From a checkpoint of a small transformer trained on Wikipedia.
Size: 8 layers, width 128, 8 heads of 32 (1 for keys and values), MLP 1024 tanh GELU.
Architecture: rotary positions, no biases in attention or MLP.
Each number is 128 + 24 x the weight over the matrix's rms, rounded and kept within 0 to 255. Layers, rows and columns count from 0. Numbers have three digits each.

# layer 3 MLP up, 1024x128, rms 0.238, rows 674-782, columns 0-127
147137155077127087139116110118126136127106113135175141137126152112138153162097132091094157102117095112111101145079125104111192109115165145127132105143163137118108080123133138143105103171125108112134133139164104159084111166089151150138140165116097190104072093106103098129123134104086157114179084147149130106128105158146123125117181171131119171167089118131103105115115119112133133156151
149131166149084167096123106123127100140111119170132134129151127147119123124083148089148170122157095106126124117104122126112123120129098121102125164132152135126122109126152089091133134101137160155113160104147123154142094120119126132158157111143080064152103127101108115165233083130196123088107153091114109119108141128122149075142158136103135133120140117115164118150145158139138137140116
126186159159143118109130130158116116137140111145112128162095158128101149102155126079147108098145079141140179117097125139102158143120152150116122142128180145160123130130134192137134121152147181124101134129106143131124116163164168128103134188127103129153097126116171094141093128146136111122197145146110146097160149118106109131167140127169109111137158110112182147127146174152133119134119
106098124118123133085148152123104133178126118107122156118146129116100186125100116173156128123159123176121108092168146083150141133149139128105096098129063105130158115146136084120153129106099126130165140149058154097110191107105110145146134113110112136162099139129135124128150097146176111128185135146158125144112126102122121162146120111121119153115142162153149128123129099096112133109118
086126119167110126143149146132153117152151165140173109140120105122132117107150149156137098113067167123198086121139137111148138158114096131155129137118134087125128161162148122183123131179119130119117105122122132099127123136087096139195169084146119120103139133162131152111132065122160125124157098151153112123144135115154114081178095109136133114128126140112106099167162126130167142146146
128155154115072113169166133143137107161173090150129089131140103073135119130127127113138106121111142136141146124155145106112128133122151104125146127115092122111110107163150167132116120147144151183115129173099119143101117110141109094131134123092131105132125111128159164084156131180120121104119145166130092104132143104109123143141124137143127143123152127144097132063133151135128137157141
130107128171086117125122116150119191138136150145100140145111118101139155142150142086136103124132124150129096131135123145156141081128149122125107119166162119104102090129146128114097141113155140159105136138140142115078125137142148163119084133145136130114107121096078106163102130161159178093133098089109127166152172109150120123158147099121099191193126161132131159182113148082107149140108
156121128122133134135155127162111118112128134136141114128128134110173081132159146147109144086129140149168129158115164105125176096113143151151133156103151099159134142129080088165123149089122118118129182127156140078122151148146147139140142099096119132112104106113157141105131122099108091121121088115125158121163112151113105103116130179111158127104140120124128092121103145128114114106150
099144148120117127113120118090107138110143121103110127126120106108104131130135119174126115118181098139121126130110126136136124115144160137140127125139145121102113112117138165140138125101145111145098081100151138171129127086110107107144103136081134161135132110121145156093158132157123118133099128149159135136093095102111131094140147166097143135125108150039121090098088129148102150143166
131145158138113145121104155137119144099128171146122113156132127143130144093127131100105131113131150133159140129181149164133131121113121137151102116121131134109142092155149185128131072107120162105158173115171144142141076092148147145177088110096133112091161153112117135147124113129121131120103100119121128139142129123102145120105123163123150102088143097120140145133127119106098154174142
131121114112130102096149091144116136115077113088141131120186125140191125135122102114141141164194073135136112164190158116139136119102127116148119145143161097145131098121145120128107132113091134155150152109118113128096148129118142126095141144130131120113098109119107117135118152137130151137157138136127146137115108137115105128133144118094135187166127113117132129150130121119119124124104
136121118179109186099119123111161160141105171076106122119068109152141161128141120151117122151117152147116163139123149115166163121114136130171098105127092128112161154112197131098121108143141142094130109128169161151131135112111124120120116159120147108144151125079124145134087111122114123131097114168131181159141145094127115132100157134116076118127145094143122147135159132135145136147121
093117154122119090116151089097113110117149133120132136099144132095117133093172099127092145092160115120077109121128093115105093144122101107103128137116128130150112142154110132150124131107089159104133126075144127122132123131111138134123076162101120115169150132150129124143122130110125106105127071110182131132116110161137130144111136152141124155138128100119104111123105150109104145126149
102095112100111162097136105115184172140130164156125171139104145121118139139123146134128133152161144093121098125150158121124102122136101098144149161127116087158140110096121106079080121125119111146145103111152137129129150106123110156133138153161088157085132142114113142116125089153134109109128139127121164141176143132125150134111110132139131116111107146124145106122133124078139204161082
143139145139132146136097110136091158112112132109145157126134129115074103140144132172112152117138143180144101110105170113181108126134152144154154113125144104104112093138115150111145126125105130113095078134144143152114140123093132167140144057109138128116150179149145090115134107119149101157140120145120108146159111113127113144112137113076167141108116110113091123128083086065110128150094
099106132124098075152117129139117062128102124106076094110094126133120159131166130140133121099120120105074130172140138159123136135117110087095129127115139132140103137097127136144166130143111134081085176144161138127108130177157138180165123158094129161129131099136189106178106121106100102073119167180070160159089149166128129137170122110125134133151109083088109123099147144135137187120136
110153154125134138159132114106107114102122122115128116124151142128126156171143131176116112107149114138183130176104132118120137117100108142188130149104142136157116190114139125080128154106104091131122130115159109107132133148106134117166148069119120137093142105135135145162164113083073115077154150115132139158079093119172092103149072135112128163115135096130079099139125135197141122126090
140151147116088145141098110196147128113141204145172119140133114073151109107118159096145118127107102156153135110154140095140095147135112086129138117132117143187125107110088137160112079107107141103084126138114148138146122117114180110143146135124117084115097127128128148095106167076141140122108131139161121156143121094099150134133099133125123128111137134119173118129133139141124089102140
157115135167118069138169154124168108125158146161147152137101137135132175136152149177112136136123134152112128162145141126095110123114119110126169136115142105133091160093118082151135103143122129166147100131134093120074126145134083138121133154090111099150119153140143114105119119052147118140142140139106134106127134180178161145107113119134127178121144145152133157163151165112144147118124
115136105137123118131135144128154131132136167125161144111140085136149095113182136067129154134118108142153133123211121128133125151140078174154112110146112121145099093115128142091096112098118116142146148175173176107141173117083126159129124141124127105092135083141169121137098156116140145143106133090142115145117114116147115147076155122126098128150122094105121131123120136099122109138136
109109147117121155123123137140103064145156148133076128121111130160131131138152121093116111101107125150085168134157118153119154143159093088125132120093157104128171183122121115151137113097147107132155140127142138152113131113126111126160122167117108149128112105136183164122125140135158115109145139158145141133133147138166138092113096176169145143088092127119086125111115100111117167100074
116143088160094149118119104117121145097107109083125102132164092146125128155111094121147131122127135159136130142134123142103123123115091109111142119176126171070134146104122139162126094129124123104147123121128106146137148127127114107156146126137119153083162136104127152076129105154155158126120131128130137114149072135104100134130152168115145183137148128112122138157134129152101134093155
118108159119106102176141133162108118136094138123150118192130113120134132159095108096109070137161124125091163133125104136082138124131183169149084150163084085120099111105100181108109109121170159114174134166118178108144128131145107142166114110130178122081115114117092109087092128147157134091075136112120112123114115086146122132128134155172130184163094149160151113137166096095128128096102
123149159102090115152145115130102130129163154091147136125070112107114123141123124125108151076128113149123126092141130145128127147117114158116174190102161118110078199089121115142151146121114122087123106128103130084098097108150148123127161168159120110185147138111181152096155145102107155144171138142119097114152163155119125138098125135133114113135142154131112158169144125125147097147125
182127159144052128092128133140135125140152108109139177165131078133144120080125160153120104104143148108158146117100117126079100174123099133124138155109159124170134127123134144111097115163122104107141142138105134198088102108106127120131155094092096096112149112158161161109098085082144117129120145125174099125119111113147141130155117119151154102163129169145123171145139147085134108144127
128150182129135136157110144120088119115118121156165127128110123143171133109118139085102136148137115120153130109132164126163148119165130148163104123131136136093119139128155124165123137135137138104142125140104127131124137191164134125121147148112135110116138158135122096102161112105119140147149103119144150138148135116123124148124142143102109123118135105168118140142128117152077125107118
141127117117156122177131106169107117108161091083132131169106112142159132156104119160166120079110146102092095141148122136143117125133130126142111096121099130145058118148185128114188123108082167105112140084125165124100087103128118149166142145167128147100155140135086176111130137133119091130113125121094108081156156107116134121132110097078155162068132107148124157160104141086133145093163
178102149128122119118176131181123147119112112144190171167132104184096149173138138101110078102116144154102125125133157135110156165113127148108094152142138103124145164150124088146084111131113187159125122193148143152074078155089130161138108146124069129127110107140078134141140176147144078111121147160179140137103139146120116061130139130136130122126123116167134139106146128143111168128085
122111109145101190110161118115121104158124115096089129152118139157108142157122088108113128173139176096107167113167197158140090074144117062171124145185094156135119110126122122117114113116067123155105140131112159118107176151170143098111133145141129175107133092139093167101114160103122148113111129114144152148113092158139116077125115140117153151154152100163088090116143155166100128101133
139136113117130109096120060130091147101143126138158120146113116083136084106118126135111089125091122117100094179129142115157146138105129096148147134128154109147099126129111158131142076083166149135146125135107130120171118132115124111164126078113184137137074144142094122110152108098116107120116160112102124143133119124098144146075124127141097136103127079147117149101133150121171128121137
125115136119127139146142107151170073096104130119099078112101129074116150133091119153106112123154170158117111124135131147120160127098118094135152105095141145117146132128126121159101114099134105137152151129095104178127135168130098149129121172134156146117161092119125116102168131141103153081117138127143121170161156087107112160161101123126128115103144166119119160122134132108156116120133
126119113123103158070157132148135111182139121134136135117166138166096159146055135156159181136116160146161096134121160101169131103130058129153115126082124135132079145153126122140144115135109138118155109179090172148161157172142154107159131112140125126100151106104134121085139085129136120117135162144142134132132112109104103146144129102118108143094096084105161139110104114126114130076140
111113121143078174120119110087107106144135084098105106122131090131125127126177131091140103120123152165139125147099128116106145101165126080093138155176134133107136169125116195129144103114061155132081117117111128106152142160125116128154094142118073138102120108126151154156121117123100163153119177125182152141116092122112098106133130149086187146115163126136153147130134135117154144111162
133110145139148110130152113116152146100120146159176134141121146122112208138131100081144129115153106130112120113151125113106152110105122155103142128114107133138137088086071083120087135136159152163147128106098163148104131141130108124127128113102117160138110142105101114109095102103132141076109135135130118164091127154128131139061163118130103112127124134130178144105154097158076096139130
109179118110118155162032113124091100110139165106153153129104114090124128138170113105112140166112134150100176099134125132127163111132148137075120117089163125125141122107151153094182104135113100139117132108121133107123161077165125116136112149117118124130125093199109145124107122093146097177124131136140146141111151094122110153147084116135111133125131132111126118135146103119114075119125
112112152139108086151111132137137096149122113118111096149127114121147131103102114106136140140142147146149107124130121150137129137135159143098148115116128129095156095144145113159125129155121124080135129119097160102125123146125105124079117089092087169132136154128135162141131128160137150146100126099174106129126116121143139103187153134155090089154141095122158125111078116127134105100093
140153126129093119183092105102145112100152116100137122159114121129108150168144158136150122117094095152141130189143128096130156090146136131087117148106136125104133184149136143120141127175152140160168152112117105146101114155122156164184119151157114145113110131174083131127074130124152095146137129110130120133124157131099123132113143147144120149123089134162150109136153115151117114130090
142131145122147134134129115107143127141108124114096092164109118132129143076127140089108130111137145103079160164107174149173144112105145152108121182081068115098188110103157107123113120122097132125117117154110130133122141108144092130127102145136137130118113129152151125143100124130117119148120115109152136156134140152116149124171160147123138092080164179136135128153120148119122115136103
065129164125191169136117104130101124155146096129092126160126143160144139112148113094105166138099087136143171157115150094119147121137171070120154155117101145098125149140102117119158132192118144141150104107103130137123120137107135102094095120133096139158118144103153098085140091066125126178121106144115117165108119143112116123145157112120102110139086076118111211143108106094124103082142
089138165076149144125120116129147119100156101130101169143156181099091183119078140109126130110163144124138105155129120114106133134120105101120081113121123147090110098097083122142126121152076119144130169126159150171143107165134111087131113123152087136105131126116128129104136104106127110095071138139108168180104147096159084133138132166129123119151139147078174145104138150141103101158123
113130155111172099119154109123146132140139154086114109175121117127124134147091148119119123137151121118149138117121172160132156155104113135121138105135138140100135135138129131176106135151088112155139137150106115079146089144141151145141100116126150129088186086060151133107139125206139142164131100151125116129144113097131129152153115126097121140102109127157127086132159091095143133151106
132131131138114167114115131135127107195148145127083126133127175131125159140093124120135127137149147148128155104114145132148154117127135124122143094113107087127117123137154137084157151120132083127105145159124129101118138171112095113129117158149132148121186124122120136156084134097101207099155140123119120148168123122174142115120135130120115094132096103086159102137086114122115120146106
131144141154149111158121126122144156175126094117127124114142156114070065128136143134130126125147151100105101119103125166115113158091136103110112118120137120123136154150125111168121096159116131135109109118142106131077135107102142135136106178120134166109118152162085135169156138147145144126110134149118135136151137128123110127186133130145086058097091161131171100124126118124118121103131
118175107103115153167126098167126156115149114164132093145075165112139086157114113135116116115151117179166127144136106144143113126115101162135145192148127118129158092147148073128142155124134137170132149152102151092127114131146094122173186117108101110118158130125129146115138099068125112113134138088092129136145150118095118091115136148146079161138147161131140119139135133174125162137100
121117134154104150101125137145082147080139122109074115115127113059143114130130097085120107119107112125124182132113106146113084154132074118143154082150134146145147135144121125116097144088143127142155119086154147124142086136131136128150158103151127151096097115134117205120111166144116130147149057154154122137125123123122122123150095136114113157125103146159160118137130107095104131105137
122140168153100098160123099098119136149119115125135143105113126116158123116142072149117123166143140134087147101123153152093165111165126093189100098156166151080139136121130154166096091124158112144127135136129189134092136147133134127146097116158132144124120139137144108127132121144133161101130101132147122138138101137176120140116148162132113113154144110154088092148090178108154116105142
107102152151142124113101095134162130150154119105082128134124132126125123138123082142134144114105130128113134159123130135117118133092159116133134069096091121166086132104149125132124133108153079137101120130148105119102117160151146134131114113115168128139136148137156123117170098141106133098133145096142138106134118128154092113103192127148144128110139132164155119188147134102136133124105
120166113136077116132166115140136129119134099151172095088132139108149160086104171088092115133114155167114110126113145147129137146136097100075134125071121102140102155168170113139119147106118113130111127138140132132135147135129121160110126095107107122127159110109111147160166136081091118081154133146115128117127109139120095116133137183175117110111140146095077137115119112174132157112099
133151109195150127111125102141115124119072158116154105160139191127119133113140139116134118150123135138171141137142173090156130140152133097094094108175144094120097098107111108141163133112155135197139201117118121115069124115171182122107083130130108134049139118133118171099125122157152162132157102174139177125078193161118094097122114127118166160108126100155139101194115152091139125092115
132196134120122123156157127101124097163157150143122129134093155125129108096108132085157119120114136110148148100117178140126120118141147142104143148089164121145142117149138180141080128101109165139095119128140110070133129136095117103129161158147117146105129138121124104155154152138152175162106138089143110096170117118119131113127159141104130161119128148114112125157123147131153148121162
134143150113156125091109124142098166180137132085110159149105157141135139164184091119077155160145138113145124133103146160109150126161140094127152162144187147119125094135121164150132180124115175163176117108149136120124091167153129164125155145145144170086131170114120139097151189108192089144176133097094119166146173152139108135141126143126145131182133090084151134119094161138110116125071
145133129133118126097127101159104068114110093151099105116163119093125103144129154132130097135106141108097108115122146101147065174109150126111103153099129111141126144091140124136132181128109125134113112079173092115123125112150130127123121142126178136150124135151125182116194087133104166163168111149090132133156125125174137167146107145138134148129116148098180136131149136150140110108106
127127167120148140104134116115112099133103103112111118140089115125125127132101120152165121118126119153147135115100140105143145129110130128102153097130113166135127128152162162150128140065089157140144120102141127176129165163087136132151134151116148128133150140089109190107113115142154152086145094157118130182119117147082075138078087109120174128080107139131107106118141121139125103144119
110163144167162132118109115143157154123159110120144124129110147115117140064078131093141143107108151150123154149132143145089133112082135153108149093141138120132133111168119084154128098116118104144097158142101135124136150146087138146130133123104110132080141155157142121134163092113147146098168104112120128138137152121157101113131137154117158098118140096146111145112128173108144136096132
165124138152106095123107109129119135106115163142099087170154091089121103108084138099142096124131089130104161095137140102138092109090095131166085144162104086134118147100126119087121114114120110183126137134147158112158173122128104086142084144132149121116102122130099128127138127114131154144092159112110171137153118088139154119095132194175113140071108120146161159110122107106070102112126
153111159154173108140136147063124106126095112147048109128145128132113108129122080176121122141143111105095132113103141114128136118119147156121073076149121112128098143103135155161134126138120136167175159120149148132124081130144151164112139128121153116130138119149141149132189128124097116143127116110138164130109137149141117118116150195084121074142156148146130182156141158127133109094085
113093101136101105101159132160136107124186112123147159106139143121125117095137142130147159144141145179142170104116140123110125144126096112145143121142068155112177124140105152104140109089102138157099114115153122107151162139119123180118118116135123133167100140117145120109134148125122125106123141140121144164125128125151115135150132143115117176136096084120154147154149118114128132154135
118081114101065144134173128133131110118098122162176150148122135108093126144134070134115130140152113154106128061168145142131145140143121102193137137169116119108133124119084058101138117132115112131158123118083125143149154164099107137127106176095119134094087079097095118120124102084145126109151138124167120164138083108137126120102121069112141094167145120141173122161147154154105134108137
103102137082108137121103122131096138132137128076111160147114137138136145151092096122159118125113146086119112107148153143165120125131157112139107085160092109108130119133147135100173201202103169130172117141191139129117122119101147133109123136130127178142088112141149121083143105134168141155097117116136099109130157096124114106081154120110117151143105170160155167127133199098131102145122
118141103080133186146130122107149134127140162107116121103152097155142130129144129106128130147106097130118120135144187120133090110115128136068119148138103187118135151135161127136099110129126105115117127107144127093099100169128124147110116092165137146108151089152166128080132132101138115151112096160145138140167086117152117097104127183115122145117120147145126132119106155124102098124139
135126153170124137115134139158124149126134169144113128114125124130213116129148150103143149117122144124156135098170132098168089128151116128147131099144111142108165111133097109127114161142122096117084127094152117112090127106163145135117121106123145183116133085090154130160154148142141141090096125129100116099120120113135127130117156130132128095133140121119126091092109141143120102122102
105136143162139121120132091139145125155139134152123136138108093130113110101117131153157111118110150101111100142129077134163099114123139120076167084086105107147144149145153096137112123124131152152091111152142134122128112121134074146146141151124169108121124092085165099106153141081121107121124152155108169091089100126091116140121114094130149093109126140134096134094112144144125100148157
098123146115154169121125142121113110147132130092133134093068107150120158128145096101154141158084147172172154136131126107148126143114131110113106130119149157105136119121130137132151034150118145151091138115162092171139108133154147106136131153166144120123128131083160111145134143144114102138156142158121118108113149138115120107123139151112144157105095118113149145098108071127130123128123
138145152109124121124122098140136130071128131137122138141127162168116136110200044097143146108159158127112136091151135121156060134124116136141136091185125115093100139124124104133165127123094118129143160124152124093125140112127119118122143154110115126117128152135107105158139131103105125135118101181143113127051146142100103128101168124129149164184077101130123103119125111126158110090074
131126116136103143124154128166140134115126173127095111140107123115100137054137092141141114107144094127168163098161128142138125127182115143164158141125123130154138171121123139126127131157165107156140098115169104124093125119106100127149137119164067120122126107084111109172129190122095144142134151132161113124151182125121119120158156142145102111162113123143118148091130117151136184124077
123170141109136133125136082139108117150110147151176129127135129148128119144141134078121143120126119115095131096145110174094135152188129084130119136128119139123093087137106111133129150155114134119130100131124139124130159141140121120116127128120116121116120110139125161174113123080101173109164090143149125075156149128115127134120104130141107139137164128132107090109134111096095123093134
108097121089133141113138135098191141122102125118164155155115128123115131142154121093150131132098115129165149174157110098138130090122077113130146111131101145122121133145119141165114164122137119116155137167131163175123153155129138139166113099137153119114098123154112104128160089128146132085112131136168114139102100073127137152152166119163139087119089153129085113125105105166129129142145
114129140122146118111101147082124141072121121113130140144113119135116119131146103143171099122115123150152128138100138134117147160088124169170120128128139075075167141126115117159156151112096150118153127137128136139123115128134162103131115122120138148135136110103129125145160161135125126106117142151135122124129112135133128056108107137104134108141136101107144137107103127129141085176139
141170115129142098114118118121113142140129132126152151145141145121130107168097127094108156140133139095117116158113119169167098092130098127111165135112127114126131101135101082100125097144112116108126144089128143101148123085150172150140119155119126150105172146129107145100136146144112126124127147168102137171129153125140139126116188118138139099127091155138167135149162146115154135153123
143133127106145113146116146133138178128119135141183156151151100063159098131092117143096141129087162160124119116167129114079137126114088115127101107179090078152145141154089131159150137152109135151080108156146115152124143100131134171118140110100126129078104071115139083120152140130120128124128132109130167154119115137115150083109150087131123142178098092119174110188173111168143101124161
132144136103126158130134092087095155086143140155132144150132084144117117104135129099154138087147148139148107139119161137112157128095111179135147160127138135137133108100146149151118133113132129133150150143146087126120081155148126113132153072117147138068133149103143142139144111135115117139109084134104112126131131089114132107126100164083177160102086132138085121095135161110135096121132
139159154151099142136083106129139135122118170141144161117137151160110121117111148124126113129128140138146113144131139111125120114137151117179106135077129147174170142125114111136112108123127129173098144140182134119110100147109155141142152118201090151135155081163113142102140110187119098130156123119150109122144101138121170101123134127149141119117090121132083117114171108139138129144110
101129080085146148129134115141151124119126145125126144106122110101141101127125120093122141126108143101123123104183091123152118079116123146104103128129108121123154122118117107117119109139086134141123107169160150131114115112103105110114165116111103152090119110103144154143207127114101163106093132170122074134129141128122116136141105123124155175084186132125134147137107105150140133131139
136100096148115132124101131102100133152064110120127167123150145149120114148146152178152109105130136185145128134142155123136164127122081147119112135147152136106083124109152148134101118127118131094105171123184124175104150163085152129128101141159108109116084113167127122116175158133127094146123154155136150106129189127161104100139104105114132157152179115136124107113122166105108129153139
131152128121085118154123083140129172121133146137098097146170112107148132125129110176141102092152153136132080135114136150130139130100133143130133115144153117119166106139124065133109142118129129098112142128131123116122128127127116125066092127153167124150138123159121168110154136132119114120154137091206138123104138145147089105122116092136127090162114108132112108151124114165126127134120
120153171138094163098155135106113161148119145112112133132125125148127087136076095101167144119155117119130141171135137151105143115164115125154132154152113147129126127144110133127100134189158123136107113112095126131141156195102154067145144100112131129092156153120134151110123127089138141114132135136093190093137172126102132095140098101124130135160172112141153110126094151140142166108112
081138087091129120123129088133115149108160125130163138102166050153116166132122087087107134132125107143133144122177124167153128151153076106162080116100099133075077156121170137119100103084152116087132100115128185112112150143187124142137110123116135163133136131182187153101132104148135181122127120192166194122157091116143138102139121148066129092167131125140155099112105139131130131097143
115144098141136130163150128105106110136164083162096107147132124102117172174116144114103179120165136154149139181127115118151106116162137110154146131167142123110134137105136132108122180167099136202123125120106128146081137159122097112077083155110155108134124115088109153150162139086116158108103097132110118126116157155151112113158128175173069114136145101117155157158107151126113171109141
120123117112117112120121147105152106112097132145094094122119159147165163101178133122160121136144121150157176121140148112128101135140122120121141132120120136081096160134161092128123112100158106134109113132108113141116123151141159158143095119136097120109138101184150122119155118130101152128119153109139102129117085127149160085132111175155139140114133128086146123142142118144137115113118
109164126125113117091101163126136145131113127153124155147135148115133153111147123111157121114079143141137174128144151132155129120150107110151113103139116107136145128113154108132106145110149154094114138114093087121135196150130132141121154113100131120073134154123125130163141134104134100119146125114155122147122113111118129150094176122129136156108130119161139105111135154128140131151145
164115161118136112116079172113124104111144115112140140196148093112112092115138103097149134098102163149131114131156196112119094104094096147096121123105109142126120101155164141157123123081120095130148160141090121110127163127087120156109186119116151096117146104132168120105150125116167092105117153149147137102142158072153131158151094131127141126096136167128098103115100155130124127098081
140150132100144148148141159097107138117141129077105121142096112157145113184092133118117141138165135131142172142143147146141117104137157141173088125102146150130109113128119094118099130126148147125121106134087113082126146116136132096123114094145138156147118112162108094140113117160111125117125089105135135089100091099126120110062144095115115137147120126130157109149116148067151109148136
134106159073096117138145120104121126159121131142118120113152147147160078105162133085123096140108165186140174130123141142136124133101161089101134152110134110139107122163155146112112140099128114161140113119117161142168100133136113124098122132148155121139129156119146223111145119125151132143165133135154110134129147149139107094134136151110140111094150081124119107139121123146136120178133
107157137127114104133129106120137139092194101131117120162128132126145143147088125087116148133099121122105156153126135170133173081152170158115116123175170128104133134135104158144088146099145158144114110132079110172108126119134112168154102115099150116070100134144123109096107118130124151095147109093145125182115120120133120136111118111145141118117109138164129169185143134151132155147153
113102119111066123133152120127129131130152134096144141073080147108128138112127111120145104131150161136110118124109139147139138114128141141148127134120137137152115131116168097137130100096167107150140132103107156144120148149105150182108133076129094149110083113121131146134087128132103121160158129138115152134120111196130153138117149100133103121135077110116135134136146135179139102145163
094118116137129141100132105092163105116160190105164121115147166144121169125161114130146144109126142132121127119159118132146104098123121136123156167107074106143133137122159175077139157152111180115130096141138138132147125074167141120088108149115143137104116130053143140149090149142123130135195136157135140130125161134098152147105137107084130152083118132112155168131132108169134106137155
124135134099160141110127096096070144127097130189113176118081074128144136140152138149134172127126128117156144147145115148136156127121148123120124129121135122144116131137151092167097130144106116156148165155113137109128125168174150092154107123158146169073096164159156140143154159138143171111117093185125168105117116112128121119126125138107150130124153147137142155102134091102089158138143
134141122106114133102179093122148112130108127126174131109136069119083129066119117161133147116130163164113152138132103102146132153104133109143105156098158129125137135135123111122137121165081140154135123159163111106142139099158131116120139137126145102125090109121115104168107111092137103129165121146128117150116121137096129083113132147113161156095184147109135129103114119099194121126093
138112160136147120146148093098151156134092111137119101137126140173187171115181127110143143176106149125126115110128148101161119105152128161131092136131092154149106081134107122129096150157097138128137093124125174120091122131141108119120109130147133146129089143162061133104141126128158166123128128094110156156133099149097103090171103117117141135161122161149119109117125151177101130113148
137150145140092139132130118081127150148139146097155180180118093128159143154127130129135091118171096132108115126121127137117142127162099129116121152139184141148098105140140108140142131138121113112126120117062106101123108052132201125125153095125160138153154107138126191130144097111110127089141116085128110117099125133158154110149162063097132116143137101118155094127192158115087116148126
106123143114101106118106142087118146109114161125136159138110119121120103108120120168111103138147164109100104111132126183153135177119157114101101156151137127159158101145120115140109094076111116095125121116124139101101112117109155123133129124124108098160155126138137157119130131141126106139108130161090134118134114163118151150154143143114119117105155114088105132121135121137113109199106
177110140109145180123104101097121101055127128178123113146073132109152111112116137118112109140129140151134107128078078152150103112140138109135162087133112119154163141112096132118145124116150125152143149155148130113135089144098097100131155099096114119076173122101139114139130105147155139128111133086104134124142129131159134129141130179121122134127132126151160147150103176112153109095155
157121125121135133146107088130156091071156118095129086115124142058133131143144142100142093114093137138140094133121138122116132096089111067148146115148133162131116157131160088164108088100088123147130128096116110066139113104108134147111134137171124122102144078129130167168118157132127118123122137116140124133203115148154118130092119136139149121118155167102119107166192126164108134118133
141107120160102111102159150104153143139129170123071086146118117175141167129105159076106067151104158132120131102130136150138110132130139121086075129162113130162089137124091136134126128122127165128167153111139107123142070166097121135116134142103112188122116118102146156083103109128107124105128107120132167092113120149133145136112163138140142161141125055125112125150139095135108112117136
086189128131163086128102117136126129132148156089106113152146062111099116125084134122127139090165142081135147117125106172133128123081125122107126144108139078152104101176134117132111144135073122111100151087129159100075070163107093101127140131127129153116130126115131127146116153110163140128106099139142091109119122110155095110152084103139138101079115172088111142118139093141122110176137
092117135121071148125125115153118141133128116148092161134103119104061099111054125128095139114130142139125134122117159099143099128160114138106126101127067153202139097112113141095094114119119126105180104136124131148122144192140111155119105124135145130166141187074172107150154143120103132111131136124108127133137091164120138148149139108143143180138114117183153132133128138108125140121109
132149115145118157110149131145118152163136121141119158146120129101136111110068112100124150138152092155129143130172080131139134136121128135110121094123091126156090109147132138098077083110153138071135112167147140114134141160146142113115123135140123125129092121104121130137112165095144157078097090119129164124134119128091129091125103117101110140116137086127133096106096132140146150126161
101124126113155099111116132111137119108094172132143144130091117170093173175141110104156128111129155156137122148144104149108126110146117131088128146163131131143121150157157158120099160141161138122133117137126130094092148145141108122072162134125120100165124109132162151101149124128104104155102108136168111109146098138104129089117157187155071098141146123083115090156130093104098110142128
122166194112139148168095162095140107138119166070152126128094160151093154149168130177079144133162124143144119141140117109099168097181130106151116087105134126078139147141143096126102071103092080088116145174182126121127140115115116125134103119128125134173171130149103066114161089127156152099125171131146163187117099122097124147122125103151147148113103130128145154161135089136150115093112
148165147150154121150115108090119109108134094118099082111112174153163082163116119144170152099179135109159107136143083125132113110134110108141074177102100080114116131122146101109096133150134140130153154149108214093133095128123195120129127105101122156141090095170147153116181136104156117130158122106127138152175148118131126093167110161116102117180122153143101096101096096103107123114111
107107131119128189130122137151107156121135113165144166158182117145127108150136149168124129107118132150140140160135147127142129099166122138127113096111127121144119132124120111086112149143127123099114121083144149133120120110153155131152126120100137120146097144137119123124102113115115071130108124110114129131119139111133159079123118123109116134124145137143154122156161167161164164121089
098149107072133161116105134057156117116126161138118111132105085107123126175148145119148131126094091149146111174083155126093147097104148171109163168107155148098107136128133120096077110104125112094118151172156119121145120151140150132138142155125148144122139129186146098112107108112118130121114166189118158126071144156119125142125113150138105179100135127111114139135140116127097137102119
148141125129127122121073111138143105098124126121139107123132118153129093138150144149120133105134156117141135130172146116140117116115109166130132104097141131110156130127139110173135090158108127108141137142113151154135157123133128098147093125082144121142130120097176103088144084149102133098152137168134136126094163150109167130142108122121139119130149137142141121153083066156135111122149
098141115147126145149178141091097110187113128108168146124094138129144127132133116177098117119115081119126163136142134173144145131150163106154100121135138119133109151131127090103114117134135132111132145116155164127123124096139147075101154128147125119138116107163106155099091104129112132140145133090092161120149093140119153102132119112152123130132128090125164132111078131101189147132117
131103175102114143132107161060101132149134128125121137150159118105142096129145124158109086119177110145136112121130130158113114127153159128150123095119131103068159170126167111108106109107140117110164126138116137106132130133154131140143125115108136145085121136137116160170108136136108148106133144091115153120124124137153166114172123119088122109148127126138080148121129134128116154149114
168133099151126123128121101136143144114161123135128112152173071083105102085146121167118155123149141127174175122184086090144133144112108139082117124126115120136090089103099128184107124163124123159109122084163130097138111096140102208158143170134150118141152144150108162152125163179114080129149152160131118115120144139102089124162145087125134124106092158102100123137089144145118151136159
143137158160126155125117112135130121077098134123143128141159172100142122121118125118165153126114109149134130107141110117123146090157136102123133123140174118125087130109105149136117114120073127150105153115114139119129147140155172137108123159134149098153136151159090113126132109126097160101129133129135109131109134090128114145086089057099134123149151097124110171125092114139121149100129
143133109086148150156110124104142133147127133112134100089132115130137123106101072109116129104091139132118150152145127114149143128131166082126122111124113152145133152122148086176128092100118154149131180138099071127133155139137111115107142129149134079090133103142103157143161157123110112143100111113099143106159108131133119119146144120136127140117165155116169084144159145160131082079148
139108126132117170173145122122141128153137151128149146141078178134135168109161109143152111111113102127120127142144144111094138123120131119157150129073122122154083140122111138158102134092152135153132095106154113138139105118131121155165115087123108076100146106116148112148167143118073084100117152106164130077144101094177171126105110152128155107104128173094133134163142115146148120115121